Weights of a small transformer language model: 5123 steps.
Each number is 50 + 10 x the weight over its row's rms, rounded and kept within 0 to 99. Layers, rows and columns count from 0. The size before them is the row's rms in percent of the matrix's.

# down: layer 6 MLP down (transposed), 896x224, rms 0.0952, rows 798-813, columns 0-223
# up: layer 6 MLP up, 896x224, rms 0.197, rows 799-813, columns 0-223
down798 105:58 50 71 60 46 47 50 58 47 54 43 40 36 44 46 49 45 52 51 48 51 34 44 57 47 50 56 59 30 32 60 42 51 61 41 56 55 59 45 57 41 47 36 82 39 51 42 56 43 48 73 50 65 61 56 53 70 39 38 59 59 64 40 48 31 47 30 43 56 61 81 37 45 52 52 50 44 62 49 49 54 45 39 37 54 42 58 32 61 40 53 57 56 65 46 49 45 36 38 39 50 54 40 46 29 69 65 61 57 55 46 40 53 54 49 42 61 50 50 68 42 46 56 40 48 50 54 42 47 51 47 37 53 46 65 40 48 51 50 22 40 33 82 45 42 47 52 42 46 60 53 63 41 46 52 57 48 40 41 49 69 44 54 46 48 52 39 62 54 52 44 47 36 47 30 58 59 50 45 52 56 56 47 64 33 50 51 54 35 45 46 54 34 38 40 31 42 37 48 41 38 43 63 52 60 62 59 55 49 53 57 47 64 29 42 48 36 51 47 51 51 30 40 48
up799 099:50 49 49 54 47 67 40 48 55 47 55 65 45 60 45 62 51 44 58 56 57 80 48 40 50 57 50 42 64 55 65 63 56 34 46 62 49 49 38 45 49 54 47 61 75 36 56 49 51 50 53 33 51 60 46 40 34 51 27 61 58 32 43 59 51 42 53 74 49 60 37 52 44 56 46 46 44 48 44 60 50 61 57 63 70 48 61 52 67 51 54 66 63 50 60 31 50 48 43 44 68 36 47 50 58 55 54 52 51 44 31 56 56 47 70 54 50 46 54 48 45 25 43 41 51 33 33 53 42 51 68 71 50 55 52 53 54 36 59 54 62 38 22 46 53 50 56 52 45 49 50 49 50 65 47 52 50 62 54 35 37 59 33 49 53 41 58 49 45 66 51 31 45 51 59 43 52 51 41 54 64 34 50 61 45 58 42 73 53 29 70 44 43 59 42 39 41 62 52 40 60 53 50 36 75 52 60 47 49 47 60 58 53 44 51 56 46 61 61 50 66 62 33 56
down799 100:46 45 62 29 54 44 48 46 67 53 54 47 47 66 40 40 51 50 60 49 34 48 50 27 53 41 42 28 53 26 47 35 37 51 48 43 65 50 58 64 38 58 56 37 59 60 46 46 44 46 65 55 49 42 45 64 31 59 55 67 51 54 58 51 66 36 54 58 51 62 49 37 46 32 58 43 57 49 25 35 55 49 75 49 46 57 49 43 70 49 48 46 45 42 52 61 48 47 45 44 63 63 55 42 72 71 56 46 68 53 55 68 37 39 65 66 67 35 54 42 42 46 60 57 50 43 48 53 60 31 16 48 45 49 50 41 48 51 47 63 36 57 31 35 51 40 44 42 58 34 51 42 47 42 35 45 46 52 37 48 50 60 42 46 62 57 52 48 61 32 41 60 44 71 41 56 55 49 56 55 38 63 54 52 53 65 45 45 42 63 53 41 43 59 33 41 46 46 43 55 56 55 55 54 58 39 43 65 46 47 61 47 39 43 48 41 56 58 52 54 53 45 61 40
up800 098:56 45 38 42 44 71 61 57 69 56 35 51 57 64 57 57 54 29 68 49 47 54 67 30 57 64 56 53 61 74 55 46 48 54 61 42 58 51 37 56 49 33 54 59 60 57 26 24 25 41 41 51 56 40 49 52 46 52 48 41 56 55 47 51 45 42 50 67 55 49 43 73 71 40 57 51 34 52 51 55 34 55 39 59 57 43 56 38 52 60 53 40 49 38 44 61 42 46 57 47 51 53 54 61 58 59 43 48 38 61 56 35 71 55 73 56 71 58 44 48 61 50 58 54 50 35 40 59 44 54 56 35 57 55 46 40 40 45 55 72 41 59 26 59 42 37 51 30 42 42 42 49 56 55 63 50 37 43 56 60 49 36 37 52 52 46 58 55 38 58 64 57 61 56 45 39 69 57 51 48 43 38 52 50 55 65 57 60 47 31 46 39 42 52 48 55 41 48 45 69 38 57 40 65 43 44 64 56 39 70 45 57 52 46 49 52 50 47 49 51 53 47 48 60
down800 098:46 46 51 49 59 48 49 55 53 34 46 45 56 62 55 64 40 57 46 44 64 28 53 31 61 53 62 49 52 53 40 66 42 57 61 49 54 39 41 67 66 44 31 47 72 55 37 52 44 40 48 49 54 53 42 50 40 31 52 31 57 44 45 49 73 45 40 53 37 63 73 61 35 31 49 27 56 60 51 47 63 58 37 68 47 43 62 51 47 45 53 47 39 55 52 45 46 63 74 65 61 20 47 48 43 58 52 38 43 42 39 36 43 64 51 39 60 62 46 34 57 74 47 48 47 44 37 57 37 64 63 44 40 61 41 63 55 50 58 43 47 36 48 54 49 56 41 33 66 67 53 46 51 53 52 52 59 52 58 57 60 55 64 49 57 43 53 47 42 42 62 54 49 52 33 47 53 54 55 76 62 60 50 46 53 28 66 45 34 52 36 42 49 46 37 49 52 63 65 58 52 54 67 56 43 60 41 51 52 52 56 45 56 58 58 56 35 47 42 45 55 42 63 47
up801 095:50 41 55 49 41 50 36 56 54 32 51 50 41 51 47 60 48 47 54 53 43 42 55 62 49 44 72 45 40 34 34 45 57 39 49 56 41 60 70 61 36 41 55 54 46 53 26 47 49 45 56 38 57 53 46 56 48 51 19 51 47 54 49 47 42 38 51 50 48 52 65 76 48 66 46 48 64 37 46 63 36 59 67 31 55 57 50 53 44 53 58 50 63 42 41 49 46 52 48 58 58 67 44 45 53 48 62 40 50 53 37 61 43 54 65 59 44 72 58 39 37 42 35 68 41 65 39 58 41 47 48 62 50 39 41 50 54 40 50 57 37 54 57 51 56 32 60 76 63 50 48 65 62 54 51 43 51 43 50 57 56 62 61 54 53 47 41 60 42 42 45 59 37 58 61 43 51 44 57 66 30 48 37 67 63 36 61 42 55 36 50 32 37 68 63 43 37 57 47 33 48 62 39 37 45 58 53 60 45 67 53 82 43 62 49 59 55 43 62 46 52 46 45 39
down801 095:52 39 64 52 58 57 48 56 50 42 45 60 51 47 69 47 53 44 47 51 53 53 59 61 57 53 38 56 35 44 60 55 39 37 48 51 48 74 67 24 55 51 39 53 42 54 51 59 65 46 50 56 48 55 43 52 39 56 38 41 39 52 51 52 62 70 52 39 47 53 50 54 47 59 52 55 59 38 51 67 55 38 49 49 30 46 68 36 60 49 49 32 67 44 62 54 50 51 44 50 52 49 68 37 56 40 70 59 37 60 26 52 35 46 55 57 57 54 62 34 35 57 60 51 47 46 72 53 56 45 43 52 40 43 56 79 54 50 48 31 45 59 55 43 59 47 43 53 41 50 45 69 55 42 48 50 40 29 22 56 69 61 48 58 63 44 53 48 40 34 50 44 33 54 49 50 53 33 51 53 56 55 50 48 52 37 56 43 43 47 59 35 60 58 62 48 29 51 41 50 49 69 66 50 40 61 41 66 52 57 64 61 55 53 34 31 67 51 41 62 56 43 49 73
up802 101:59 44 49 51 48 54 51 50 30 56 39 50 43 71 57 36 52 46 48 44 36 51 64 60 54 50 37 36 67 45 55 47 67 42 57 53 47 53 44 39 42 67 46 52 40 56 58 51 66 48 43 43 60 47 47 36 65 44 45 60 64 63 47 37 74 50 62 55 53 54 46 28 55 55 56 59 44 53 63 49 30 62 51 58 52 56 60 58 60 49 59 59 68 34 54 37 47 65 68 32 60 56 57 29 56 25 49 53 49 65 51 49 42 35 60 48 51 53 47 39 55 48 57 54 45 35 51 64 45 45 51 58 50 42 24 55 53 50 59 66 48 52 53 54 44 42 49 40 52 34 41 47 54 56 50 60 55 57 41 57 72 60 79 62 55 51 50 54 40 24 68 39 38 50 63 29 67 56 49 58 63 41 40 58 55 55 48 43 38 57 48 39 56 56 53 31 58 57 45 42 40 53 41 59 59 39 38 36 54 68 50 59 47 35 52 78 57 53 59 43 50 50 45 47
down802 101:45 62 42 54 52 49 52 51 57 45 56 41 68 49 42 44 44 41 65 64 49 64 44 64 41 61 59 43 68 44 46 43 63 59 43 46 43 60 43 45 42 34 55 51 54 51 43 38 46 57 69 47 36 43 77 34 46 56 51 45 44 53 37 57 51 65 44 53 42 56 45 45 42 43 49 54 48 47 49 55 46 54 43 60 41 48 53 61 63 47 51 55 55 50 60 55 26 50 52 36 55 69 60 58 51 37 28 70 46 35 52 36 25 52 39 56 39 48 49 40 50 60 55 54 52 42 68 48 50 55 49 61 65 58 29 56 46 60 47 47 50 51 58 32 51 62 51 40 42 52 50 51 30 50 47 53 48 39 51 67 58 52 68 57 40 51 40 46 61 56 53 26 55 73 42 36 32 46 25 46 46 59 69 64 50 40 72 49 42 61 51 50 65 51 54 45 57 33 47 55 40 48 35 52 43 61 48 61 29 37 52 46 50 58 57 28 71 33 40 62 52 44 34 55
up803 103:67 45 42 58 57 61 52 56 40 39 34 53 43 44 37 46 48 50 54 30 52 61 48 56 58 33 65 66 53 71 49 54 49 46 47 51 55 46 62 47 58 56 50 74 69 59 47 62 49 47 59 67 41 72 62 40 41 52 66 43 46 52 54 53 42 61 38 35 37 63 43 56 48 31 59 42 19 64 64 74 41 45 58 40 57 62 56 51 55 58 47 49 48 69 49 61 42 47 53 31 18 66 54 45 46 42 53 49 61 53 55 47 46 57 45 55 60 40 52 47 63 42 50 45 42 52 58 47 40 65 49 44 52 41 44 81 44 59 64 38 45 44 46 43 43 68 48 30 57 60 52 54 59 36 60 54 53 45 46 51 42 46 40 41 56 47 64 46 45 44 35 62 66 51 34 51 54 54 47 50 48 53 49 49 46 48 46 37 54 52 41 59 36 61 55 57 43 56 39 47 34 56 51 46 48 57 56 65 44 52 27 30 49 42 69 54 48 43 48 45 41 54 65 64
down803 101:54 48 45 51 46 53 60 43 46 44 51 35 51 40 37 66 50 58 62 60 56 51 57 45 70 44 67 47 44 30 38 47 53 25 49 51 25 53 38 60 43 39 52 43 45 65 50 84 36 48 58 56 59 43 34 43 59 32 56 44 67 51 39 56 55 73 45 62 66 44 56 42 45 28 56 49 46 46 53 58 53 50 36 45 59 51 54 41 58 44 45 48 51 66 57 47 63 40 71 65 54 51 56 61 48 38 61 53 58 43 51 44 39 46 41 28 58 50 60 59 52 35 47 59 38 46 64 43 40 51 54 37 56 41 54 49 59 42 60 51 51 64 49 46 43 58 45 40 34 49 47 54 47 48 44 54 41 60 55 54 43 45 54 46 63 60 59 30 55 43 61 77 57 47 52 37 59 47 48 48 48 49 32 35 49 51 55 55 43 51 56 45 57 37 63 61 42 38 51 16 54 55 51 34 70 43 60 43 52 64 55 37 33 41 50 50 50 57 39 51 44 37 74 58
up804 099:52 48 43 51 46 43 39 60 36 55 45 62 51 61 62 40 62 50 44 35 50 55 42 41 40 53 47 48 33 50 56 46 60 47 45 52 60 57 33 37 46 68 64 42 60 49 49 66 57 68 42 40 65 57 41 42 49 70 46 59 57 72 54 23 57 53 45 46 51 51 47 51 67 55 46 46 43 42 58 66 48 54 46 56 51 50 37 53 34 59 49 41 44 62 60 34 69 57 65 44 53 68 58 57 59 52 52 40 50 58 62 56 44 49 39 75 42 47 60 72 46 66 66 56 39 42 54 49 59 41 71 35 63 46 56 57 60 57 41 51 30 53 60 39 70 55 51 46 49 51 42 48 41 46 64 54 36 81 55 70 54 51 48 44 55 49 49 43 34 47 47 46 40 39 53 66 61 49 46 53 62 53 31 56 49 72 55 61 45 46 62 46 67 44 45 52 47 46 53 27 47 40 37 63 52 62 54 60 46 55 51 60 33 44 34 49 47 36 35 60 62 52 53 42
down804 105:60 66 65 60 46 43 54 46 60 54 41 37 50 41 62 43 45 52 53 61 51 66 34 56 39 54 56 32 47 68 44 59 62 36 54 45 36 56 44 47 60 51 39 58 54 43 47 48 52 59 52 50 53 45 56 31 54 54 57 49 44 59 55 45 49 57 51 43 41 65 48 48 42 63 43 51 39 32 62 48 61 43 59 60 51 58 49 58 46 47 40 44 64 51 68 62 43 62 50 63 56 47 59 52 56 47 47 43 78 50 34 65 38 65 54 50 50 66 42 48 45 54 55 53 50 60 59 47 52 51 52 46 76 51 60 48 48 46 66 47 47 37 42 33 80 72 40 68 53 72 47 44 47 37 62 63 48 40 55 49 41 62 49 38 51 58 51 70 53 42 30 50 65 50 57 46 47 68 42 55 48 52 64 53 45 62 37 32 30 47 55 52 37 33 60 68 40 43 48 58 73 55 39 53 40 50 71 30 37 50 47 56 32 32 54 50 51 42 32 64 52 52 49 42
up805 095:51 54 64 63 41 64 55 68 46 39 41 49 54 50 54 44 38 59 45 41 33 37 40 53 64 69 48 50 53 56 57 50 38 63 55 24 34 43 44 48 47 52 48 69 55 37 58 60 45 55 56 45 57 48 53 47 31 34 62 31 45 40 46 36 52 37 61 59 51 45 44 57 54 48 55 51 53 52 61 59 45 61 45 53 52 58 51 61 51 52 57 35 53 38 53 59 33 63 53 51 46 46 67 50 52 53 71 63 64 48 49 36 65 68 52 63 50 50 55 50 26 74 63 59 64 38 77 61 43 70 55 54 52 39 54 67 45 53 58 40 57 47 56 42 42 45 53 63 40 32 40 44 50 56 43 41 57 41 41 46 54 63 43 42 66 37 57 58 47 53 45 32 52 57 48 59 53 44 55 33 57 53 49 59 47 37 40 53 38 47 52 65 50 42 51 48 51 33 59 61 33 34 60 53 37 50 55 76 68 56 59 67 55 41 56 48 29 43 54 66 45 60 40 61
down805 101:32 61 63 48 53 62 68 51 32 41 47 55 50 31 54 53 49 45 49 39 55 46 55 48 42 60 56 48 45 49 56 39 50 52 61 38 59 46 43 53 38 53 47 47 44 59 46 51 49 56 46 40 49 58 57 45 58 48 27 57 53 52 67 42 59 49 39 47 43 46 46 69 48 54 41 42 54 32 43 16 29 48 46 48 52 49 40 43 56 48 45 40 60 47 26 74 41 51 39 43 52 69 36 50 42 41 37 43 58 59 26 63 53 44 54 56 36 77 53 33 59 37 43 51 63 65 41 45 40 47 53 59 45 39 56 52 44 47 61 44 39 42 51 41 58 56 55 45 34 49 59 21 50 39 50 38 39 43 53 41 45 53 41 48 48 41 48 44 48 42 21 51 36 57 40 50 37 49 48 57 44 33 62 51 47 48 57 45 83 46 53 56 47 60 70 50 58 57 62 54 56 60 53 57 49 60 64 61 53 51 49 62 48 43 51 44 39 66 48 61 40 29 50 30
up806 094:59 76 48 44 60 47 63 38 52 55 41 40 70 50 72 41 81 31 55 48 56 58 47 35 48 53 61 46 55 33 59 33 43 46 51 57 35 44 51 43 65 50 27 34 50 40 55 58 44 74 50 55 49 45 59 37 43 46 57 45 54 51 59 63 46 41 57 37 58 55 44 65 43 47 42 70 58 56 55 54 42 39 49 52 64 69 62 58 59 51 50 52 48 45 55 48 41 47 33 41 33 53 60 44 55 40 31 44 55 57 42 33 49 38 56 43 52 68 38 28 43 30 38 54 61 42 59 63 39 49 53 42 53 54 71 51 65 49 43 58 36 48 36 40 46 52 58 49 47 35 54 44 43 33 49 43 37 38 44 33 35 45 61 47 45 51 52 69 57 63 55 32 41 50 50 65 59 54 46 50 62 38 55 55 64 54 51 51 51 46 64 42 53 53 58 41 49 61 49 47 47 71 62 40 49 32 62 65 47 53 38 46 49 52 52 53 47 43 31 40 43 38 50 41
down806 095:56 30 55 56 53 55 44 61 41 54 49 57 53 52 36 52 51 50 42 41 67 66 47 53 66 56 50 51 41 42 57 47 52 37 42 32 43 66 52 29 42 31 45 59 48 49 47 57 62 67 55 38 40 35 56 45 67 53 49 58 61 50 52 62 49 48 64 49 37 60 55 61 67 44 54 40 30 47 51 43 60 49 47 53 55 56 60 34 55 60 58 60 38 60 40 33 49 55 70 40 77 42 49 34 47 72 54 55 26 38 49 43 42 62 41 60 37 61 55 44 40 54 59 47 48 30 50 59 54 54 48 60 65 36 43 53 49 73 48 48 47 49 53 56 47 66 46 51 43 64 46 45 43 56 40 59 59 48 57 42 56 63 47 54 46 55 50 48 49 37 40 35 50 49 57 34 52 36 63 58 32 52 50 45 43 45 53 38 54 55 55 30 54 49 50 55 46 15 34 59 48 46 27 42 44 57 45 54 57 60 46 65 33 46 50 39 71 69 55 34 38 49 38 54
up807 105:63 42 64 51 56 32 47 46 46 50 53 50 54 53 54 45 43 56 54 48 67 56 63 54 59 58 68 54 57 66 50 45 52 68 56 59 38 46 49 44 62 45 69 40 57 38 43 43 38 39 38 42 58 74 48 45 48 52 38 54 48 33 51 56 40 53 27 51 44 48 46 51 46 59 71 66 60 42 60 47 58 43 52 41 41 54 50 48 56 42 55 64 53 63 45 47 25 62 48 53 57 48 52 42 38 43 57 53 58 56 62 53 41 44 69 55 52 72 64 48 46 53 37 49 50 60 57 53 36 59 67 49 61 37 48 41 49 62 54 56 31 61 46 49 50 50 62 41 55 55 35 52 59 49 32 62 42 35 56 43 40 38 51 55 45 54 50 23 48 48 59 38 57 51 39 57 50 39 70 42 56 48 50 46 48 54 41 68 61 22 42 54 53 57 43 47 41 52 59 58 60 53 52 48 43 57 49 59 78 26 47 58 43 58 65 41 37 37 30 55 28 69 26 46
down807 103:56 57 61 32 57 65 44 43 54 54 53 45 50 40 40 58 38 57 52 55 38 47 44 44 28 47 51 48 49 46 40 56 61 62 48 61 37 52 40 49 60 49 36 68 49 62 57 63 49 47 34 41 53 62 50 56 56 57 62 49 54 59 57 26 40 62 34 61 30 47 34 74 68 52 39 56 52 66 47 59 50 43 57 62 43 41 70 46 43 38 66 50 55 59 40 42 52 63 72 47 56 45 32 43 43 36 51 61 50 45 56 66 61 58 46 62 67 56 47 62 58 54 50 51 51 42 51 42 47 35 56 41 43 48 49 49 48 65 40 44 50 54 67 28 32 47 48 40 62 59 48 44 46 38 45 58 53 47 42 58 38 39 48 46 36 46 70 44 28 41 67 54 43 57 51 42 63 43 37 35 57 50 63 38 45 30 58 60 60 47 52 57 52 60 42 55 41 37 42 49 41 53 60 47 40 55 54 73 33 54 58 43 49 46 41 56 32 41 40 42 39 52 23 33
up808 102:84 62 50 39 41 55 47 60 63 60 47 53 46 36 56 35 48 61 49 61 42 57 53 50 54 47 51 47 52 48 38 59 60 58 60 49 42 55 46 36 46 52 62 68 25 48 62 40 48 28 30 52 39 53 47 48 52 52 69 45 50 45 46 35 51 47 69 37 57 50 64 61 59 43 43 41 49 74 45 52 38 44 69 47 64 69 40 42 35 58 54 56 44 64 53 70 37 37 57 46 56 63 52 55 67 61 52 38 68 61 47 34 50 46 51 61 40 41 47 56 42 45 68 55 44 54 60 58 41 35 43 43 36 60 52 64 42 58 61 50 50 63 53 55 31 58 52 48 69 46 41 60 48 46 32 76 61 55 43 53 49 56 65 62 33 68 47 34 59 36 40 40 52 57 56 58 31 57 46 32 49 53 60 57 43 35 54 61 56 59 57 56 58 49 54 49 48 43 56 47 56 58 50 36 47 52 64 50 38 42 36 54 39 67 48 51 45 53 49 61 46 47 43 38
down808 095:29 53 58 44 49 37 57 57 32 46 57 57 50 49 45 52 50 69 48 44 55 42 45 52 53 61 49 41 52 50 44 71 60 40 63 41 43 55 53 49 37 51 59 56 64 50 50 59 57 45 38 40 57 57 62 47 48 49 53 41 57 33 44 33 47 36 53 61 42 42 29 37 52 64 38 58 56 55 45 45 51 52 58 65 58 56 74 27 57 52 31 44 59 47 61 51 50 30 54 52 47 44 68 64 44 47 42 52 64 48 28 53 67 50 49 49 47 46 63 57 42 62 52 57 54 61 45 49 60 34 50 69 32 51 61 60 50 56 53 65 67 46 67 39 46 42 54 52 50 44 40 57 32 63 28 56 46 57 54 75 50 55 45 80 45 47 35 75 50 55 60 55 49 43 43 50 41 45 41 47 53 45 71 47 46 51 53 56 60 54 62 27 64 62 62 52 42 54 54 47 62 64 56 51 56 44 18 52 55 54 53 56 49 65 37 43 47 55 42 59 50 68 51 43
up809 100:46 34 58 50 46 37 56 54 32 45 73 46 48 45 43 42 41 41 48 43 45 48 35 38 49 58 59 61 45 44 57 59 54 39 50 49 43 43 56 50 29 39 46 39 41 49 54 39 24 47 42 49 17 40 55 62 40 53 54 46 38 73 44 41 44 60 39 52 46 49 48 61 40 47 40 47 22 38 51 64 52 48 45 53 62 52 64 50 48 49 62 47 48 49 14 52 50 63 58 42 50 54 36 53 56 62 41 44 44 58 41 54 50 57 61 53 46 47 68 43 40 55 35 49 60 51 51 45 42 54 50 60 62 55 52 31 39 47 58 55 44 53 57 50 52 53 48 39 39 33 59 44 47 54 36 45 58 41 46 35 53 31 60 75 69 52 46 65 51 52 37 45 57 49 63 38 62 47 43 61 57 66 37 42 43 42 46 42 28 42 44 65 65 52 59 44 30 63 45 60 53 54 45 54 63 55 47 46 48 28 39 51 59 37 42 76 59 50 37 41 45 51 57 50
down809 103:33 55 58 57 56 58 59 33 49 44 70 42 57 35 39 61 20 36 41 41 41 61 49 39 56 65 54 74 45 51 48 47 40 51 47 65 58 44 41 40 48 58 48 44 18 57 51 55 66 35 43 55 44 52 50 54 45 62 71 32 47 51 54 47 36 48 53 64 46 51 46 45 61 56 49 65 54 41 50 40 52 42 57 48 47 47 54 37 38 60 53 25 35 52 55 39 33 69 52 56 57 51 43 76 48 47 49 44 40 44 46 49 57 58 60 55 54 48 52 57 47 57 41 46 55 50 40 56 47 42 55 60 54 57 78 43 47 54 53 52 55 49 38 50 46 53 38 47 28 58 52 31 56 48 69 46 54 47 44 57 42 40 49 47 60 65 56 53 60 42 49 50 42 46 48 45 57 39 42 42 41 45 40 38 51 48 51 55 43 57 56 52 78 42 44 34 44 60 34 53 60 57 53 39 74 66 50 66 46 55 38 38 58 51 58 61 33 36 25 61 56 62 44 62
up810 099:51 46 62 37 51 65 46 51 36 44 55 54 59 61 38 35 35 52 30 73 49 52 53 50 35 51 54 57 64 56 55 59 34 38 57 42 63 54 56 40 43 52 35 54 44 60 47 38 52 52 50 32 57 51 67 48 61 46 51 55 58 50 63 33 32 31 47 60 67 67 56 35 54 37 50 40 56 29 32 36 46 57 59 46 42 64 56 54 40 41 29 24 56 59 55 41 57 46 61 47 43 54 32 45 45 40 32 66 60 53 56 47 51 36 46 47 48 57 47 61 51 53 46 53 48 65 44 36 47 51 51 54 62 49 62 32 39 63 70 62 59 55 42 65 58 41 42 50 61 44 61 57 55 53 61 68 48 37 54 77 62 55 66 49 51 44 48 44 51 43 52 65 57 41 45 34 67 50 63 41 57 71 56 54 56 51 68 42 42 46 37 53 64 43 53 63 51 45 54 44 56 64 60 53 47 38 61 46 52 52 48 56 57 30 52 58 61 42 38 39 43 53 43 54
down810 099:41 34 61 56 66 39 45 64 48 45 45 39 48 59 50 60 49 51 44 63 28 55 51 46 45 52 34 48 44 40 56 45 35 41 43 51 38 67 55 51 57 55 37 57 68 55 47 56 51 58 56 49 59 26 52 65 39 62 63 55 57 60 69 58 55 68 36 60 55 52 39 70 39 40 41 32 41 63 57 39 57 53 53 72 47 49 43 57 43 41 51 56 50 48 39 58 72 56 53 47 52 39 47 67 57 48 50 52 52 32 47 61 64 56 46 31 52 45 44 51 45 29 38 65 46 66 52 53 65 57 45 59 48 49 48 68 50 51 45 44 53 56 42 56 60 54 22 49 44 43 31 45 41 48 53 52 61 52 49 39 72 49 47 41 56 55 52 76 42 72 54 43 35 45 53 57 57 55 49 56 51 43 48 52 39 45 57 68 61 49 49 51 64 48 56 59 35 42 40 49 51 87 64 41 41 43 50 46 36 33 35 56 58 43 41 57 57 55 34 47 46 59 57 51
up811 097:33 50 45 29 38 71 46 50 52 53 48 57 50 43 53 36 38 47 48 39 43 50 57 68 68 43 57 53 47 37 59 52 55 59 50 57 61 42 63 59 53 38 41 53 55 44 41 62 55 42 41 41 59 53 61 66 49 68 32 63 54 62 47 43 40 56 36 58 59 41 41 55 50 49 29 60 49 43 55 71 58 31 39 63 43 58 27 20 45 48 49 43 44 31 37 42 39 52 66 52 60 50 56 33 55 57 48 39 46 50 62 41 41 31 61 44 47 62 51 65 50 35 54 56 53 64 54 45 36 58 58 50 29 47 47 59 74 57 59 53 32 47 59 52 51 46 59 48 48 51 38 41 59 47 49 63 44 38 48 36 53 53 47 60 46 45 56 47 60 49 50 49 45 57 39 56 43 47 70 54 55 52 59 38 48 53 56 39 43 58 57 51 46 37 45 46 38 62 26 37 41 52 22 56 49 42 81 59 53 66 56 52 63 57 48 44 44 38 55 64 48 47 42 64
down811 102:28 46 50 44 56 56 60 37 71 45 31 59 50 49 61 54 35 48 51 47 49 41 58 59 45 52 61 49 44 39 50 41 50 58 42 54 51 45 65 62 61 27 48 54 62 36 48 60 55 28 61 37 59 43 60 45 45 46 51 49 54 43 44 54 53 49 53 36 70 47 44 54 54 50 47 31 52 42 33 65 53 49 47 57 63 42 48 58 47 30 46 44 51 33 38 55 45 37 62 37 35 53 55 39 39 67 50 32 49 52 67 59 53 48 60 58 44 36 51 45 37 36 45 30 58 50 43 61 52 50 44 63 47 37 46 39 75 45 74 48 33 40 50 45 41 69 65 55 45 41 45 52 53 36 32 50 56 54 48 26 64 51 56 51 50 35 40 56 43 60 46 54 55 39 56 64 44 44 65 45 61 56 51 46 41 59 58 49 44 40 70 40 53 51 59 48 30 39 42 61 52 56 35 60 51 46 63 51 45 75 47 28 48 57 36 68 48 58 64 69 52 50 61 52
up812 102:67 56 60 50 36 68 60 61 47 44 65 43 56 42 47 35 63 41 71 46 45 63 55 45 58 58 44 64 62 50 47 57 65 54 41 39 56 51 43 61 48 48 57 30 57 38 57 60 56 34 45 58 38 66 59 42 33 49 61 43 58 53 41 37 62 38 48 54 63 46 54 62 50 49 51 64 63 52 41 57 54 46 57 38 46 36 27 53 55 48 41 50 32 66 87 51 43 49 48 50 61 58 61 76 35 47 58 61 39 53 43 52 38 57 54 55 49 49 58 52 56 50 53 47 62 38 52 62 48 60 49 51 52 44 54 54 60 42 44 41 62 53 42 54 47 52 41 58 54 39 65 47 41 51 46 55 65 66 37 48 56 31 59 52 57 48 53 50 47 58 45 42 43 36 37 55 28 40 37 48 60 41 44 37 48 27 47 61 56 40 43 39 66 50 39 38 50 43 19 53 34 66 52 34 59 53 55 53 38 57 60 42 51 59 55 57 60 63 57 41 54 70 44 38
down812 102:36 45 61 45 59 32 65 39 50 44 43 36 61 63 54 39 57 34 60 59 42 45 50 61 55 53 31 61 55 50 66 46 47 48 55 43 72 60 48 60 34 48 56 41 59 69 45 60 43 57 42 43 57 60 65 54 45 42 59 46 39 52 58 55 53 52 43 41 40 59 47 58 59 60 49 49 61 48 56 41 44 50 51 42 54 36 29 64 50 60 44 61 22 59 48 62 55 38 58 35 50 59 46 31 46 57 52 52 48 61 36 42 40 46 52 61 56 50 45 61 54 54 56 41 55 44 37 45 70 52 37 67 39 45 57 50 62 52 34 54 64 41 43 43 49 55 49 49 60 43 53 49 74 57 51 28 47 50 41 47 76 65 37 51 66 69 46 52 63 51 59 34 52 65 55 64 40 60 27 54 47 43 57 50 53 57 50 59 62 41 55 49 49 57 54 46 35 60 42 61 65 61 49 57 38 67 38 50 54 46 43 54 26 60 47 65 72 61 44 46 55 49 73 42
up813 097:49 47 31 49 36 52 55 61 54 43 43 59 46 28 55 43 58 49 56 50 34 55 46 41 65 30 56 33 52 33 55 53 43 51 71 64 35 43 54 34 56 42 41 41 47 48 64 40 50 48 42 55 48 51 44 51 43 49 62 54 74 47 59 33 63 47 46 36 53 40 67 50 39 48 55 57 69 53 51 42 46 60 33 53 58 53 52 67 56 72 62 55 38 49 44 53 42 54 45 52 60 56 27 45 46 45 54 55 40 37 36 67 27 53 44 30 75 56 42 59 54 61 38 56 55 45 57 42 62 47 34 58 53 48 64 56 61 39 43 52 52 54 50 44 51 49 43 49 50 43 40 49 34 61 43 45 50 55 51 37 31 33 47 41 59 46 64 63 67 38 63 62 57 43 56 68 53 51 53 52 58 46 41 45 49 48 46 62 33 63 50 59 46 68 47 48 52 47 43 47 65 64 60 50 47 44 63 61 65 28 58 43 40 31 43 71 66 39 43 58 54 56 64 47
down813 097:61 46 45 49 65 37 50 48 45 53 50 48 46 44 51 54 50 52 43 48 46 55 46 58 23 32 54 36 43 47 59 67 45 58 49 32 63 56 44 49 50 40 39 35 55 42 38 62 56 59 53 28 48 39 51 30 60 47 37 42 38 41 41 45 43 47 55 35 52 50 64 59 42 56 51 61 55 57 51 32 58 50 32 43 39 41 47 62 50 54 40 32 59 72 54 42 56 65 48 45 42 56 39 50 57 39 41 36 41 58 63 36 52 54 57 38 53 46 51 26 35 53 64 65 48 56 37 60 35 70 41 48 44 41 48 57 46 52 46 29 52 61 50 61 28 74 43 62 53 64 44 40 58 56 38 67 59 66 59 56 49 51 65 51 49 54 49 40 41 37 55 41 56 49 60 57 46 46 48 46 53 38 60 47 41 56 49 57 51 36 55 31 35 47 50 58 51 27 33 54 43 54 56 38 74 72 51 65 30 62 50 47 52 38 53 38 37 49 51 43 54 31 45 54